From a checkpoint of a small transformer trained on Wikipedia.
Size: 15 layers, width 256, MLP 1024 squared ReLU, 12.6M parameters.
Each number is 50 + 12 x the weight over the matrix's rms, rounded and kept within 0 to 99. Layers, rows and columns count from 0.

# layer 5 MLP down (transposed), 1024x256, rms 0.0549, rows 256-283, columns 0-127
45 39 29 45 51 53 47 64 90 55 50 46 53 42 51 59 55 49 66 56 59 69 42 36 39 67 44 61 66 32 45 53 57 62 61 61 45 41 52 57 33 46 66 80 38 53 53 63 49 35 56 40 58 50 24 22 31 31 48 62 46 63 58 47 44 60 41 71 51 47 41 57 55 62 60 49 44 66 43 65 50 46 55 56 39 44 61 58 35 37 58 46 61 59 53 54 60 58 24 54 65 44 68 45 35 54 55 42 38 54 58 38 53 64 58 35 63 50 38 46 60 59 57 25 57 57 69 41
35 43 51 27 35 54 62 45 40 68 54 50 33 32 43 58 52 84 75 56 28 55 49 63 40 58 62 33 38 50 73 46 43 56 42 44 57 41 40 60 53 66 70 48 65 53 50 62 45 38 57 25 33 21 61 62 62 74 49 64 64 48 52 55 59 50 50 37 44 43 68 45 54 60 27 32 28 43 47 48 42 56 26 45 67 47 49 17 44 53 39 36 41 37 39 38 36 50 52 51 46 61 65 50 21 48 47 53 53 69 65 77 34 66 49 31 57 44 32 67 51 53 73 74 47 55 48 54
51 60 51 18 40 69 56 42 68 41 32 58 19 50 81 62 47 58 47 65 44 36 35 36 43 67 46 60 72 38 55 73 45 17 69 51 49 64 44 62 70 45 48 65 34 51 71 37 47 66 61 50 41 40 49 36 55 47 59 77 28 57 82 81 30 66 38 40 26 58 57 33 45 59 37 60 74 62 49 40 67 42 54 63 31 33 58 83 43 49 56 30 61 30 68 58 52 77 26 39 47 62 50 49 57 42 39 60 56 46 15 50 44 70 68 38 55 57 36 46 32 48 46 66 56 58 55 54
68 40 63 42 53 60 48 49 47 35 65 39 46 54 56 61 41 64 62 42 54 39 51 54 58 67 56 52 38 47 48 44 56 41 52 42 59 46 41 34 72 39 21 57 60 38 35 36 62 57 42 51 42 54 90 56 29 40 48 43 31 69 38 42 61 44 54 54 66 30 38 57 35 74 52 65 37 47 59 62 62 47 43 65 47 47 37 47 62 47 52 50 59 40 41 28 45 60 32 63 57 43 67 64 40 38 48 52 53 48 42 31 60 61 68 57 58 61 48 34 59 40 66 48 33 49 51 48
45 64 54 59 32 43 38 52 47 52 49 88 63 47 34 31 71 56 43 45 49 67 55 49 45 55 39 68 38 47 55 35 45 40 48 51 60 65 46 75 49 49 46 49 47 59 59 54 55 63 41 34 72 47 47 52 46 64 22 64 60 55 68 30 53 49 46 44 67 48 54 41 63 63 52 45 34 65 47 52 47 63 64 62 54 54 56 33 28 48 51 49 59 37 39 38 45 22 40 50 50 56 57 21 48 41 42 39 34 28 55 44 54 33 49 58 49 53 50 49 67 54 41 73 32 25 50 52
60 60 44 55 42 46 58 60 46 54 34 65 46 58 56 57 46 47 19 61 52 28 59 28 43 51 63 44 72 54 70 55 60 55 72 49 40 42 49 41 64 65 35 67 45 57 53 42 50 48 56 45 53 56 54 68 40 52 47 46 32 38 70 55 27 61 41 46 72 56 44 39 58 51 58 56 41 47 37 47 50 47 57 57 58 37 41 35 36 74 57 51 21 61 58 49 45 66 66 45 41 56 39 59 48 38 36 50 65 58 33 55 45 28 51 30 44 52 44 51 58 46 42 55 61 21 53 41
57 42 47 63 49 50 40 53 50 49 45 38 49 33 39 46 32 54 51 47 28 46 55 70 39 48 44 46 45 50 44 55 37 36 42 50 50 29 25 70 71 39 52 58 43 59 47 46 63 66 40 60 23 68 46 56 67 60 54 82 62 41 30 42 36 22 48 46 67 49 56 50 55 64 54 87 55 43 59 41 59 58 36 53 50 40 53 66 38 40 34 45 40 50 55 36 25 34 41 48 38 42 40 72 63 67 59 73 48 47 65 58 50 44 60 53 66 59 36 43 34 60 44 44 31 55 46 28
50 36 81 50 39 48 32 28 72 45 54 50 59 53 72 58 62 50 38 57 62 40 43 59 49 54 54 37 33 63 42 49 56 30 52 49 57 39 50 54 42 46 62 46 52 54 61 51 68 45 45 33 49 45 50 26 50 52 35 61 61 52 44 55 55 33 49 49 62 75 60 48 45 35 64 60 46 52 51 43 27 53 55 44 39 45 45 66 40 24 48 41 33 63 37 53 40 55 36 54 58 42 66 28 47 33 39 30 35 61 62 30 59 36 47 46 50 48 58 35 56 45 31 54 72 46 46 59
59 33 53 52 50 30 60 54 52 50 49 73 56 39 37 21 57 48 49 64 30 55 55 61 60 53 25 59 68 47 56 41 42 63 49 65 44 42 51 60 43 61 66 49 61 39 47 34 43 66 41 42 53 56 43 50 38 39 23 49 47 48 38 48 71 37 70 30 57 42 50 35 51 33 39 40 51 42 50 59 56 58 59 41 49 42 45 49 54 67 33 46 55 46 52 48 70 50 45 50 57 54 52 22 42 58 38 46 44 52 49 60 22 59 40 27 59 45 28 35 58 35 39 43 28 58 65 56
60 57 46 45 53 49 44 57 64 34 61 62 69 44 49 47 35 41 59 57 45 66 42 17 52 65 49 63 60 55 45 66 48 54 60 71 68 44 62 47 54 46 58 38 47 35 29 34 46 39 68 53 41 38 62 32 41 08 42 38 60 62 55 47 49 65 50 47 39 50 50 44 62 55 56 46 52 44 42 43 52 63 44 38 31 50 41 36 77 63 69 49 71 52 56 43 62 52 28 61 34 55 26 46 49 39 50 62 35 46 33 36 66 48 32 56 38 55 51 24 66 49 37 40 52 58 50 44
49 54 59 49 52 42 31 55 51 77 69 42 70 28 56 26 60 49 52 48 32 62 54 67 54 61 77 33 62 44 51 58 16 58 48 61 65 41 52 74 70 48 55 70 37 46 31 46 67 55 52 59 46 76 43 41 66 62 53 37 44 67 37 37 33 20 44 45 51 64 49 46 70 48 33 47 48 58 38 58 65 37 60 53 52 60 49 38 52 44 65 56 55 73 64 41 32 69 56 50 40 49 51 23 60 33 73 51 47 60 66 55 59 46 49 61 55 49 56 30 59 51 47 44 37 52 59 55
35 53 59 52 60 45 42 55 27 68 64 52 40 50 42 33 43 52 69 44 52 35 48 52 56 53 47 43 35 50 68 56 45 49 66 39 48 49 39 66 38 51 37 33 35 56 56 52 49 66 58 71 47 47 54 31 65 55 44 36 57 39 51 44 52 73 45 38 53 58 66 73 44 58 40 51 53 38 37 53 61 40 34 81 45 58 41 44 48 53 48 51 43 46 59 62 60 71 42 56 46 51 49 58 43 48 61 39 32 53 45 34 48 70 60 42 71 51 54 62 67 33 45 44 59 60 58 25
55 52 35 51 56 44 51 34 41 37 70 51 45 40 64 42 37 50 68 56 61 55 55 37 42 50 74 41 38 62 39 36 40 49 55 48 42 49 33 40 64 49 39 60 77 58 53 54 33 48 46 65 58 46 61 50 46 39 65 19 44 39 44 70 61 65 56 42 44 40 48 50 62 62 45 48 53 58 63 36 58 38 66 74 51 58 50 61 46 51 48 68 52 37 57 36 59 62 45 33 48 57 70 64 71 76 72 51 49 52 50 64 62 58 36 68 67 46 52 38 27 33 71 62 58 58 54 47
58 54 38 42 79 53 65 51 59 50 38 62 30 54 37 43 53 59 68 54 68 66 54 66 46 69 32 70 57 46 71 65 45 53 33 35 31 48 64 59 57 44 42 42 42 58 56 33 55 43 36 59 39 53 33 59 50 48 63 49 67 34 77 75 52 59 65 58 55 49 70 55 41 27 48 37 34 31 25 44 31 57 55 31 31 63 36 61 43 54 83 30 59 53 46 40 48 61 62 21 55 47 55 43 33 61 50 62 50 51 42 48 49 56 59 34 38 67 42 55 36 42 35 59 36 55 40 48
36 21 43 63 61 66 55 52 58 34 64 63 60 85 17 58 48 21 48 76 45 55 57 40 57 57 41 50 55 61 59 36 50 52 56 78 46 49 55 51 31 59 42 34 38 53 44 61 39 36 63 23 48 52 49 48 42 38 43 68 53 42 45 35 28 44 33 41 51 38 44 66 73 38 45 55 51 20 44 42 30 48 28 59 41 30 61 42 38 48 67 64 47 54 50 46 45 55 45 48 33 49 76 68 49 43 42 34 57 52 55 30 41 70 53 40 71 52 46 54 62 49 37 61 55 43 45 57
57 44 44 43 42 47 48 58 34 58 50 75 38 43 73 58 46 36 46 42 48 60 50 55 48 54 51 33 43 59 42 53 31 71 27 72 41 65 27 51 39 56 40 47 63 50 70 75 62 63 30 72 20 27 50 49 62 53 37 51 56 25 48 70 70 30 58 29 39 31 29 40 50 33 21 49 53 52 36 65 51 54 45 51 38 50 44 52 61 59 57 81 47 62 58 48 64 60 75 43 61 49 53 49 29 50 68 51 68 58 32 41 46 46 24 54 63 24 48 34 61 63 55 47 57 70 59 49
27 29 61 62 54 53 40 46 49 52 55 58 39 48 51 66 39 46 52 63 57 42 39 53 75 54 53 57 55 23 35 47 45 51 32 52 48 43 57 53 22 45 53 60 50 46 56 47 43 50 60 50 50 75 52 27 68 48 64 40 59 39 62 65 48 44 62 49 35 34 46 57 85 49 55 35 33 45 38 56 38 53 48 62 38 26 48 66 55 66 76 61 57 39 59 39 51 31 35 51 56 36 41 53 40 57 36 58 44 53 57 39 30 44 39 45 62 31 42 62 53 36 49 60 63 63 26 42
49 32 47 48 54 57 53 41 36 46 41 30 43 61 22 57 40 43 32 18 34 40 68 46 48 46 29 40 53 49 50 75 60 32 43 58 50 26 39 42 60 47 39 48 43 33 44 53 28 50 26 70 42 83 53 42 49 56 47 59 43 34 54 49 55 32 44 50 44 32 65 41 50 60 79 42 55 46 45 54 39 51 63 48 48 52 66 49 55 61 47 32 51 61 55 62 58 52 66 55 53 39 55 42 34 48 61 29 66 28 56 49 47 45 35 48 53 53 65 47 40 28 54 33 43 47 34 53
34 65 40 55 44 46 41 41 38 53 49 41 44 35 48 50 48 69 52 64 39 63 69 43 34 40 43 50 32 69 34 32 56 57 43 32 47 52 51 44 51 48 71 54 51 44 50 40 47 37 49 61 49 45 55 47 47 68 66 41 59 31 56 34 62 30 53 38 63 50 41 62 71 30 58 36 36 29 50 48 58 46 45 42 52 52 48 68 50 37 56 53 67 61 33 67 48 39 56 55 70 48 50 46 48 56 63 48 49 45 67 50 44 36 60 59 60 47 58 37 58 49 63 32 67 46 62 54
27 60 40 59 53 33 55 42 41 40 49 61 50 75 44 56 54 61 50 54 48 41 40 76 68 56 50 37 43 45 38 61 45 55 66 58 19 59 47 65 49 52 59 77 46 54 29 37 60 45 45 45 48 63 52 57 73 44 56 64 40 52 41 36 54 45 41 58 50 73 48 63 50 65 53 63 46 53 37 41 59 31 60 60 53 38 63 70 49 36 58 26 43 61 71 65 36 63 52 41 34 48 48 73 53 47 59 71 56 61 40 43 37 71 31 72 39 57 80 38 38 58 41 28 30 29 52 56
59 40 51 34 46 51 56 31 43 53 46 41 53 47 57 61 59 37 34 43 48 55 56 26 46 69 52 27 59 59 54 30 58 59 30 35 55 51 38 46 48 42 54 45 34 56 24 51 46 62 46 45 60 40 45 29 49 56 38 40 57 48 44 51 66 52 54 41 58 46 35 57 40 72 56 62 50 56 48 53 74 31 49 50 43 51 30 60 31 60 58 56 58 49 60 44 59 57 52 64 14 67 54 58 54 57 63 53 65 50 63 45 45 43 60 46 51 55 49 48 58 44 58 48 57 59 07 49
39 40 47 47 51 54 41 68 64 58 60 25 48 59 43 33 50 59 48 42 41 45 60 54 36 78 36 47 39 34 69 42 31 54 47 56 53 53 60 52 43 55 40 42 42 40 39 58 53 50 52 52 57 54 41 63 52 52 49 46 58 35 48 36 53 61 43 54 59 46 49 48 58 53 43 55 54 57 60 43 78 44 40 63 35 54 67 44 62 44 51 50 69 41 36 42 41 51 59 26 47 60 51 42 34 37 48 48 58 58 66 37 45 46 60 34 35 60 53 54 67 46 43 39 58 46 61 46
45 54 53 36 31 59 44 45 58 30 39 57 55 38 35 36 20 66 39 41 45 49 56 47 68 59 36 37 38 54 41 65 49 47 65 36 56 61 16 66 53 52 41 54 66 46 35 49 51 36 48 59 61 61 40 50 81 58 48 47 50 45 41 60 44 40 58 51 52 68 42 38 40 66 59 69 50 54 52 71 51 45 30 47 40 37 50 61 50 29 47 34 56 60 39 64 56 50 30 47 15 47 55 51 76 71 67 47 21 39 45 50 41 58 43 64 48 28 54 37 49 44 59 62 37 43 44 40
61 45 64 43 32 19 33 41 71 55 58 48 50 38 40 52 32 44 54 85 52 59 68 45 32 54 50 32 57 46 59 31 58 75 48 50 57 64 69 52 51 40 25 35 59 50 56 41 43 41 61 57 46 54 43 52 56 64 54 45 44 52 60 56 45 79 53 12 53 50 49 48 55 66 30 69 54 29 10 59 77 52 72 23 47 32 48 49 46 45 46 67 41 45 44 50 36 62 68 44 43 45 57 54 56 68 46 56 36 65 69 37 37 86 38 37 54 45 41 56 58 46 79 40 67 66 41 34
48 46 44 62 64 53 49 63 62 52 52 64 50 64 50 49 35 16 50 52 57 67 54 41 45 51 52 59 75 32 25 34 40 56 31 64 28 46 65 48 67 55 39 54 44 52 40 55 44 59 54 47 40 73 43 52 50 42 62 47 37 60 35 30 62 51 43 53 34 77 61 48 51 58 61 77 75 77 57 66 62 50 55 65 60 52 42 70 24 55 37 44 66 43 54 39 56 38 57 64 68 45 46 52 43 39 46 68 49 43 30 44 44 59 60 37 64 49 45 40 62 61 49 36 46 50 50 27
59 43 56 55 43 36 69 35 74 44 64 46 59 61 43 66 42 37 43 55 40 27 67 49 45 43 52 59 53 63 55 30 45 55 51 47 57 45 63 48 54 59 43 33 35 61 27 58 63 54 28 57 17 73 60 48 61 77 55 45 38 45 41 61 25 42 43 50 59 49 39 52 45 59 35 38 62 42 71 32 47 32 68 67 25 51 59 50 55 52 54 63 50 42 61 49 39 47 58 51 65 43 76 36 50 50 52 57 41 28 48 45 55 51 36 55 63 69 54 33 41 51 59 65 63 43 43 47
64 51 55 66 45 63 56 44 42 58 42 46 64 58 29 73 64 60 67 56 21 56 53 53 60 39 36 59 53 37 58 60 56 57 44 62 58 28 64 58 60 29 78 76 51 39 55 59 57 58 56 59 64 80 32 52 73 57 36 60 62 48 63 41 52 49 47 45 63 56 59 30 49 70 68 62 29 53 42 53 72 55 59 47 59 54 50 39 60 45 48 45 50 64 33 55 36 46 52 49 79 42 64 41 54 67 38 49 53 42 47 42 40 43 73 49 45 56 58 74 27 52 46 64 41 46 70 66
57 44 31 61 65 53 64 42 82 59 23 49 56 52 55 51 62 50 56 69 27 64 38 30 49 41 26 42 27 60 55 31 55 40 63 32 37 62 57 46 36 55 72 37 45 29 53 57 53 67 58 51 62 43 71 45 49 45 43 70 52 46 32 41 42 34 56 55 43 67 47 55 73 48 47 43 67 34 53 60 54 32 84 58 49 39 43 43 55 63 53 49 66 53 27 62 44 31 61 34 68 49 46 43 64 50 45 55 39 66 80 38 50 57 30 54 60 47 40 68 44 62 62 35 45 56 49 58
# layer 5 MLP up, 1024x256, rms 0.0819, rows 257-283, columns 0-127
47 57 68 59 60 47 61 38 51 29 56 41 48 51 56 35 36 56 60 41 59 39 37 31 48 49 52 51 47 64 61 60 35 61 32 62 29 59 59 65 49 48 65 47 39 52 35 63 44 37 56 41 55 56 64 57 56 72 38 30 35 46 48 67 36 44 45 36 57 34 55 31 75 50 63 61 39 50 68 46 45 55 52 46 50 51 73 39 61 25 57 50 46 43 55 47 45 50 33 68 49 53 35 60 29 35 71 46 77 43 52 35 44 54 40 57 32 56 60 29 56 67 53 49 39 76 48 23
63 44 44 64 52 60 37 34 64 44 67 31 42 51 33 29 57 33 66 65 49 51 88 74 40 30 66 50 78 70 47 41 34 52 66 39 64 67 73 39 46 31 64 29 23 51 53 56 58 59 39 71 63 48 28 56 39 61 65 59 41 37 73 46 51 40 41 72 68 61 58 49 49 46 48 30 52 42 27 56 49 36 51 51 67 48 43 26 66 41 61 51 49 38 55 47 72 47 53 63 54 38 50 50 43 40 82 50 24 50 54 35 59 31 50 52 37 52 62 38 40 56 71 48 50 35 47 77
57 60 54 75 33 66 45 56 47 64 68 44 67 50 51 35 74 62 55 42 55 46 36 54 48 57 58 50 50 49 42 73 70 65 34 54 43 49 44 58 43 59 50 52 46 66 67 60 25 38 38 52 50 40 36 24 47 66 37 70 30 56 45 51 33 46 63 60 73 50 43 37 46 36 53 62 45 52 65 60 50 49 58 53 44 65 47 79 44 43 47 52 43 44 56 40 39 51 44 49 34 63 42 51 57 39 35 52 45 55 50 63 35 55 27 42 49 49 72 54 52 53 36 16 47 55 65 43
46 40 41 52 48 49 41 64 67 67 43 33 58 24 41 50 63 43 43 48 40 52 15 39 47 44 64 40 57 44 42 44 47 62 42 70 51 52 32 42 26 45 73 46 53 49 36 45 47 68 64 64 47 73 38 72 68 45 61 53 49 35 56 64 41 55 60 32 61 46 43 35 46 46 38 37 52 36 53 42 51 44 24 54 49 40 54 59 28 50 47 54 45 42 42 48 31 35 38 29 47 57 67 46 42 39 45 51 56 71 46 58 69 66 70 39 43 37 68 63 49 56 37 35 34 61 44 39
47 42 56 47 48 47 55 45 44 62 57 27 56 59 45 50 46 47 49 48 41 36 55 49 47 48 60 72 45 47 44 52 54 38 55 58 56 58 53 41 68 48 56 24 42 40 43 56 67 56 62 40 47 63 55 52 48 47 75 52 41 55 70 57 56 46 37 47 60 53 41 38 48 50 61 50 39 46 48 35 41 64 48 47 52 55 38 42 68 60 36 24 51 45 41 47 34 39 29 49 36 59 40 71 35 57 60 62 58 57 53 58 59 60 73 41 20 47 56 45 72 37 44 58 64 62 45 64
50 51 43 44 64 46 67 44 42 46 43 64 37 25 51 33 63 59 77 33 25 61 37 48 51 45 38 45 33 29 30 40 49 68 61 60 54 47 67 43 42 57 45 54 30 53 26 22 60 48 52 36 58 76 52 39 13 46 30 63 37 39 55 44 46 65 41 61 56 67 42 46 26 51 54 32 56 51 30 48 48 55 55 63 36 42 51 52 50 54 45 34 68 32 53 44 42 52 54 53 45 59 69 50 58 38 41 41 70 63 44 49 47 51 65 59 57 45 66 56 55 59 72 52 46 51 48 69
55 47 34 63 72 58 45 60 60 51 54 50 60 48 58 59 77 42 42 33 47 07 43 51 47 57 43 55 43 39 58 38 57 48 64 48 48 58 47 61 62 50 57 41 34 50 18 68 51 68 49 42 47 37 56 46 55 41 40 38 43 47 52 50 34 61 58 49 50 48 47 46 76 59 50 45 54 55 47 51 29 70 42 55 60 47 54 26 52 41 55 51 61 33 37 47 41 58 64 43 55 58 59 34 43 48 44 40 51 60 39 52 56 51 65 46 39 59 48 50 39 45 19 52 28 43 58 62
19 41 60 39 45 70 25 50 52 49 64 37 67 35 42 25 44 61 26 49 67 53 54 36 45 61 73 61 46 55 35 42 55 53 40 47 40 41 57 61 38 59 33 42 45 24 64 54 61 34 65 65 53 48 42 32 68 39 51 63 64 41 37 36 47 61 48 79 51 34 45 65 52 64 54 58 54 61 51 51 43 49 31 30 57 49 55 49 22 25 38 44 58 71 46 15 59 54 36 65 50 59 61 49 65 63 58 53 49 75 45 52 35 49 33 45 63 34 44 81 40 75 33 66 43 53 51 46
41 46 50 50 29 60 45 69 67 58 58 51 42 43 54 83 54 33 54 49 37 45 99 41 44 38 35 51 54 70 66 31 36 45 47 45 82 59 53 61 60 37 52 54 42 46 62 72 42 40 51 48 44 57 57 61 54 42 52 61 67 40 47 40 60 49 53 45 51 31 42 75 54 39 55 50 49 60 54 63 72 45 57 33 72 54 33 55 36 52 49 43 49 55 66 32 47 69 50 48 38 60 44 73 47 34 46 42 53 51 45 63 56 47 41 58 66 49 56 71 52 49 57 34 59 49 32 74
74 51 54 62 39 55 58 49 53 56 39 46 37 31 51 49 44 63 57 55 41 44 54 63 61 60 40 54 51 39 70 59 42 55 54 31 55 65 45 66 60 42 35 60 52 67 50 30 49 42 69 48 79 62 37 62 52 41 62 62 45 53 64 60 70 50 49 52 39 33 57 67 46 21 77 60 43 50 47 63 62 54 56 46 41 51 35 53 65 34 29 45 31 40 37 55 68 64 57 47 58 49 57 48 29 35 39 56 53 83 59 52 52 49 52 49 37 60 57 58 73 64 51 37 44 54 50 43
22 44 50 68 45 83 47 57 56 46 48 36 26 41 49 38 63 30 55 45 59 48 48 55 34 46 63 67 55 33 40 31 58 67 48 55 39 56 52 66 48 43 48 51 68 59 53 53 65 34 58 51 68 78 45 54 45 31 25 41 34 62 45 22 28 51 42 38 61 56 43 67 44 39 54 47 53 38 48 60 52 42 59 53 62 36 65 40 53 48 43 37 59 39 47 64 39 54 44 39 40 27 75 44 62 70 51 32 39 57 53 71 50 55 39 46 55 67 58 42 44 74 39 63 49 25 53 24
64 68 53 67 44 52 59 62 76 41 51 54 45 69 39 42 36 51 40 49 61 43 53 54 45 54 61 43 46 25 39 57 58 51 41 32 51 44 38 41 65 52 58 32 56 55 56 66 54 55 74 60 53 48 54 48 33 45 58 37 58 59 44 52 52 65 63 69 54 71 49 42 57 21 53 41 46 57 64 74 22 49 60 45 55 36 42 33 43 39 62 64 48 56 44 54 44 34 74 65 62 53 32 37 40 43 44 23 50 53 47 54 50 48 48 58 46 33 40 35 26 37 60 32 50 66 56 46
53 47 42 60 57 58 51 48 49 35 70 33 61 50 45 45 26 52 48 70 49 58 52 38 57 46 49 57 56 60 53 34 43 52 55 38 41 50 38 35 56 60 68 47 55 44 40 47 42 68 45 50 43 73 61 46 67 68 68 40 35 43 45 39 44 53 37 60 64 47 47 39 39 70 64 50 45 19 43 44 42 47 52 65 64 55 41 38 79 57 77 46 64 59 59 61 51 69 50 52 41 40 51 42 58 49 45 77 50 46 61 45 72 44 57 42 36 48 54 47 36 57 26 44 51 52 42 40
50 62 68 43 36 40 33 26 45 46 45 57 58 54 41 48 58 58 55 63 28 55 48 66 56 43 50 39 63 33 43 52 41 60 52 38 41 62 55 55 44 50 55 41 72 43 66 48 47 56 53 52 40 31 47 40 53 43 28 39 38 63 28 64 47 64 59 30 52 25 55 54 52 54 52 42 38 66 43 33 70 34 64 77 28 43 53 64 55 61 36 36 44 61 61 44 44 55 48 41 58 51 52 52 57 56 40 39 44 32 56 42 41 55 57 73 20 79 57 46 71 56 60 31 49 44 66 50
64 56 42 58 52 52 64 27 50 63 42 38 53 35 57 60 74 48 65 72 54 34 63 50 46 55 50 55 60 72 41 62 66 63 54 38 40 37 62 43 54 49 48 61 44 51 37 42 48 53 50 61 54 46 52 18 59 38 48 45 41 61 44 56 71 48 51 35 61 51 43 16 67 58 31 36 42 66 54 41 38 56 48 63 68 34 70 79 49 51 46 44 65 57 55 58 39 57 39 38 49 52 42 45 57 43 54 56 37 41 50 48 56 44 58 66 33 42 54 57 49 52 63 54 40 51 39 33
45 47 50 39 56 59 75 57 41 40 44 62 52 43 47 67 42 38 54 21 15 27 55 39 67 66 39 41 33 55 58 57 57 58 53 62 51 36 44 59 60 66 51 63 40 63 50 52 53 53 40 35 64 40 70 79 26 60 39 33 65 25 46 27 54 62 43 42 42 56 32 48 45 54 61 12 48 21 53 63 74 59 40 46 47 73 71 57 55 62 21 44 46 55 65 39 46 80 60 54 60 39 52 42 43 48 58 37 41 56 53 54 39 50 72 55 50 57 36 42 58 56 52 64 33 44 51 63
64 63 60 37 45 61 44 34 39 32 49 60 63 36 44 57 35 65 49 41 43 43 45 38 42 38 81 18 46 44 59 40 76 59 75 43 73 68 57 58 44 49 47 32 47 45 46 52 32 35 54 61 44 75 56 52 49 71 60 60 43 35 22 56 36 27 58 58 44 68 54 56 51 43 61 63 46 50 54 48 74 59 41 77 58 52 50 45 49 29 59 43 42 40 49 44 28 53 58 49 51 46 57 46 60 58 35 72 44 22 53 34 48 26 40 41 55 51 51 51 51 39 58 48 35 29 28 36
41 45 68 48 50 41 54 65 56 44 44 56 57 19 48 29 78 41 50 47 65 43 45 72 61 51 58 42 67 43 72 48 72 57 42 49 50 39 47 67 62 76 60 50 52 48 66 36 38 26 52 19 46 52 41 38 60 39 58 68 40 46 50 60 36 63 19 50 59 59 30 63 41 41 42 71 77 59 23 53 33 72 54 43 55 40 46 52 44 61 25 29 39 53 57 47 44 60 54 57 52 59 52 55 47 55 59 36 33 18 33 51 48 49 87 42 52 49 33 64 39 46 33 20 45 39 63 48
63 60 43 58 54 49 65 42 46 45 40 43 37 44 59 43 46 55 74 56 46 43 62 52 56 38 58 54 51 58 49 59 34 56 32 38 58 40 50 47 36 67 56 38 71 40 55 33 56 44 76 50 51 52 54 50 39 32 42 49 42 41 47 55 52 35 37 51 51 26 40 64 40 63 43 30 84 49 41 47 40 62 34 78 56 65 50 50 39 58 45 58 48 59 60 28 74 46 49 30 42 40 28 47 49 49 20 47 54 38 53 56 61 43 69 45 58 61 48 57 36 54 53 54 58 58 34 57
52 57 69 47 53 48 52 43 74 46 36 59 61 58 34 57 68 47 45 52 46 58 48 44 48 43 42 63 37 33 47 23 61 55 61 63 55 46 46 47 16 62 50 41 69 65 43 69 42 41 35 45 41 67 51 64 70 25 40 48 43 65 49 33 33 44 53 62 63 48 52 36 48 44 51 60 56 66 51 45 36 50 50 54 49 46 64 43 54 43 33 39 49 51 37 32 35 41 48 45 56 49 51 64 59 21 50 34 60 57 70 33 55 45 43 68 73 65 53 30 56 27 50 60 59 69 54 28
52 49 60 49 33 65 27 63 65 55 39 53 54 57 37 69 50 56 70 75 39 31 67 57 79 58 64 76 35 71 52 67 43 54 30 58 42 58 59 40 60 34 58 36 79 31 49 53 55 53 67 52 61 55 64 56 48 53 42 37 49 50 56 74 57 48 43 72 33 50 56 68 36 38 50 31 52 60 55 73 35 44 62 56 32 72 43 45 43 42 40 53 52 49 47 39 45 60 29 50 43 77 48 50 27 33 50 50 61 51 43 45 48 14 42 79 38 40 35 49 63 73 40 57 52 44 50 61
51 68 68 72 59 37 33 47 58 56 80 52 41 57 57 26 39 50 53 51 54 63 70 76 44 66 55 72 71 53 40 32 55 36 34 37 49 66 57 63 49 59 75 59 32 36 61 52 41 68 67 27 54 52 66 68 43 47 60 43 54 35 56 55 50 69 68 79 38 40 66 52 70 25 51 46 65 53 38 44 56 60 76 53 80 55 49 49 52 37 65 37 43 71 40 48 52 48 42 58 45 55 46 51 47 40 32 66 35 57 42 46 42 45 55 40 40 52 46 37 52 49 50 47 42 59 49 49
61 59 65 44 49 58 63 41 78 26 52 35 50 50 37 64 67 42 44 47 49 31 69 61 39 56 63 52 25 54 62 34 90 44 31 66 23 39 45 46 59 48 42 54 57 30 39 58 70 52 67 65 70 59 69 59 38 50 37 51 75 47 70 50 34 52 63 46 29 27 41 62 38 53 62 72 52 63 55 55 63 47 36 43 45 68 63 56 48 56 46 48 41 51 46 71 53 47 49 36 63 45 58 57 43 33 53 59 73 74 48 49 39 24 61 57 47 27 53 43 51 63 66 58 56 51 34 64
55 41 31 53 43 65 54 35 57 79 66 68 38 63 65 52 51 46 39 48 56 51 62 62 59 50 74 49 43 61 48 41 50 59 56 43 46 68 49 65 52 62 64 57 44 50 52 43 46 51 42 49 49 52 42 51 61 51 41 55 55 47 51 53 31 49 59 55 49 52 32 57 69 73 59 74 65 64 56 48 68 54 44 65 48 70 48 60 58 49 76 62 37 34 28 73 45 42 47 72 46 64 75 41 37 58 53 42 48 44 49 47 20 60 51 63 40 40 44 66 45 35 57 62 69 52 47 55
37 45 64 37 45 28 35 34 61 38 54 37 56 58 53 35 56 57 58 63 52 77 48 51 49 62 60 33 43 24 52 44 35 41 44 31 50 49 54 41 34 40 44 54 71 44 28 50 38 40 41 34 68 55 22 52 53 41 43 70 55 43 48 71 60 47 68 25 62 38 45 49 33 31 53 50 41 44 57 50 53 48 66 51 56 58 57 73 76 48 49 29 57 44 59 47 59 34 27 30 51 49 45 26 18 44 52 38 53 56 61 55 54 57 52 34 44 22 57 61 55 55 13 54 45 67 28 47
48 65 46 57 25 57 61 33 58 49 43 61 41 27 38 37 61 47 55 64 70 61 33 66 44 58 63 67 40 19 49 36 46 42 62 47 61 56 78 49 35 43 57 55 39 67 52 57 59 52 51 50 62 50 68 69 53 49 63 46 51 44 49 48 56 64 51 55 38 58 29 60 52 44 26 36 70 56 46 46 53 62 47 31 67 75 58 40 64 44 57 50 55 40 75 56 61 26 42 32 41 67 43 41 44 32 67 65 44 41 60 53 67 41 42 56 48 52 58 40 69 39 41 67 51 50 64 37
54 68 72 49 36 53 52 63 50 37 49 50 53 62 45 51 71 42 60 62 43 34 56 49 46 34 42 61 42 38 37 52 41 62 44 58 43 33 49 56 57 66 67 66 59 55 58 54 54 63 80 41 52 16 34 65 25 34 44 54 63 68 63 14 40 49 51 54 43 55 40 68 65 41 61 38 43 30 38 62 42 64 53 54 66 41 68 52 29 57 68 35 33 49 39 47 49 35 59 60 35 62 48 55 38 51 50 38 46 55 43 31 44 64 61 66 80 53 33 75 25 39 48 47 41 39 55 65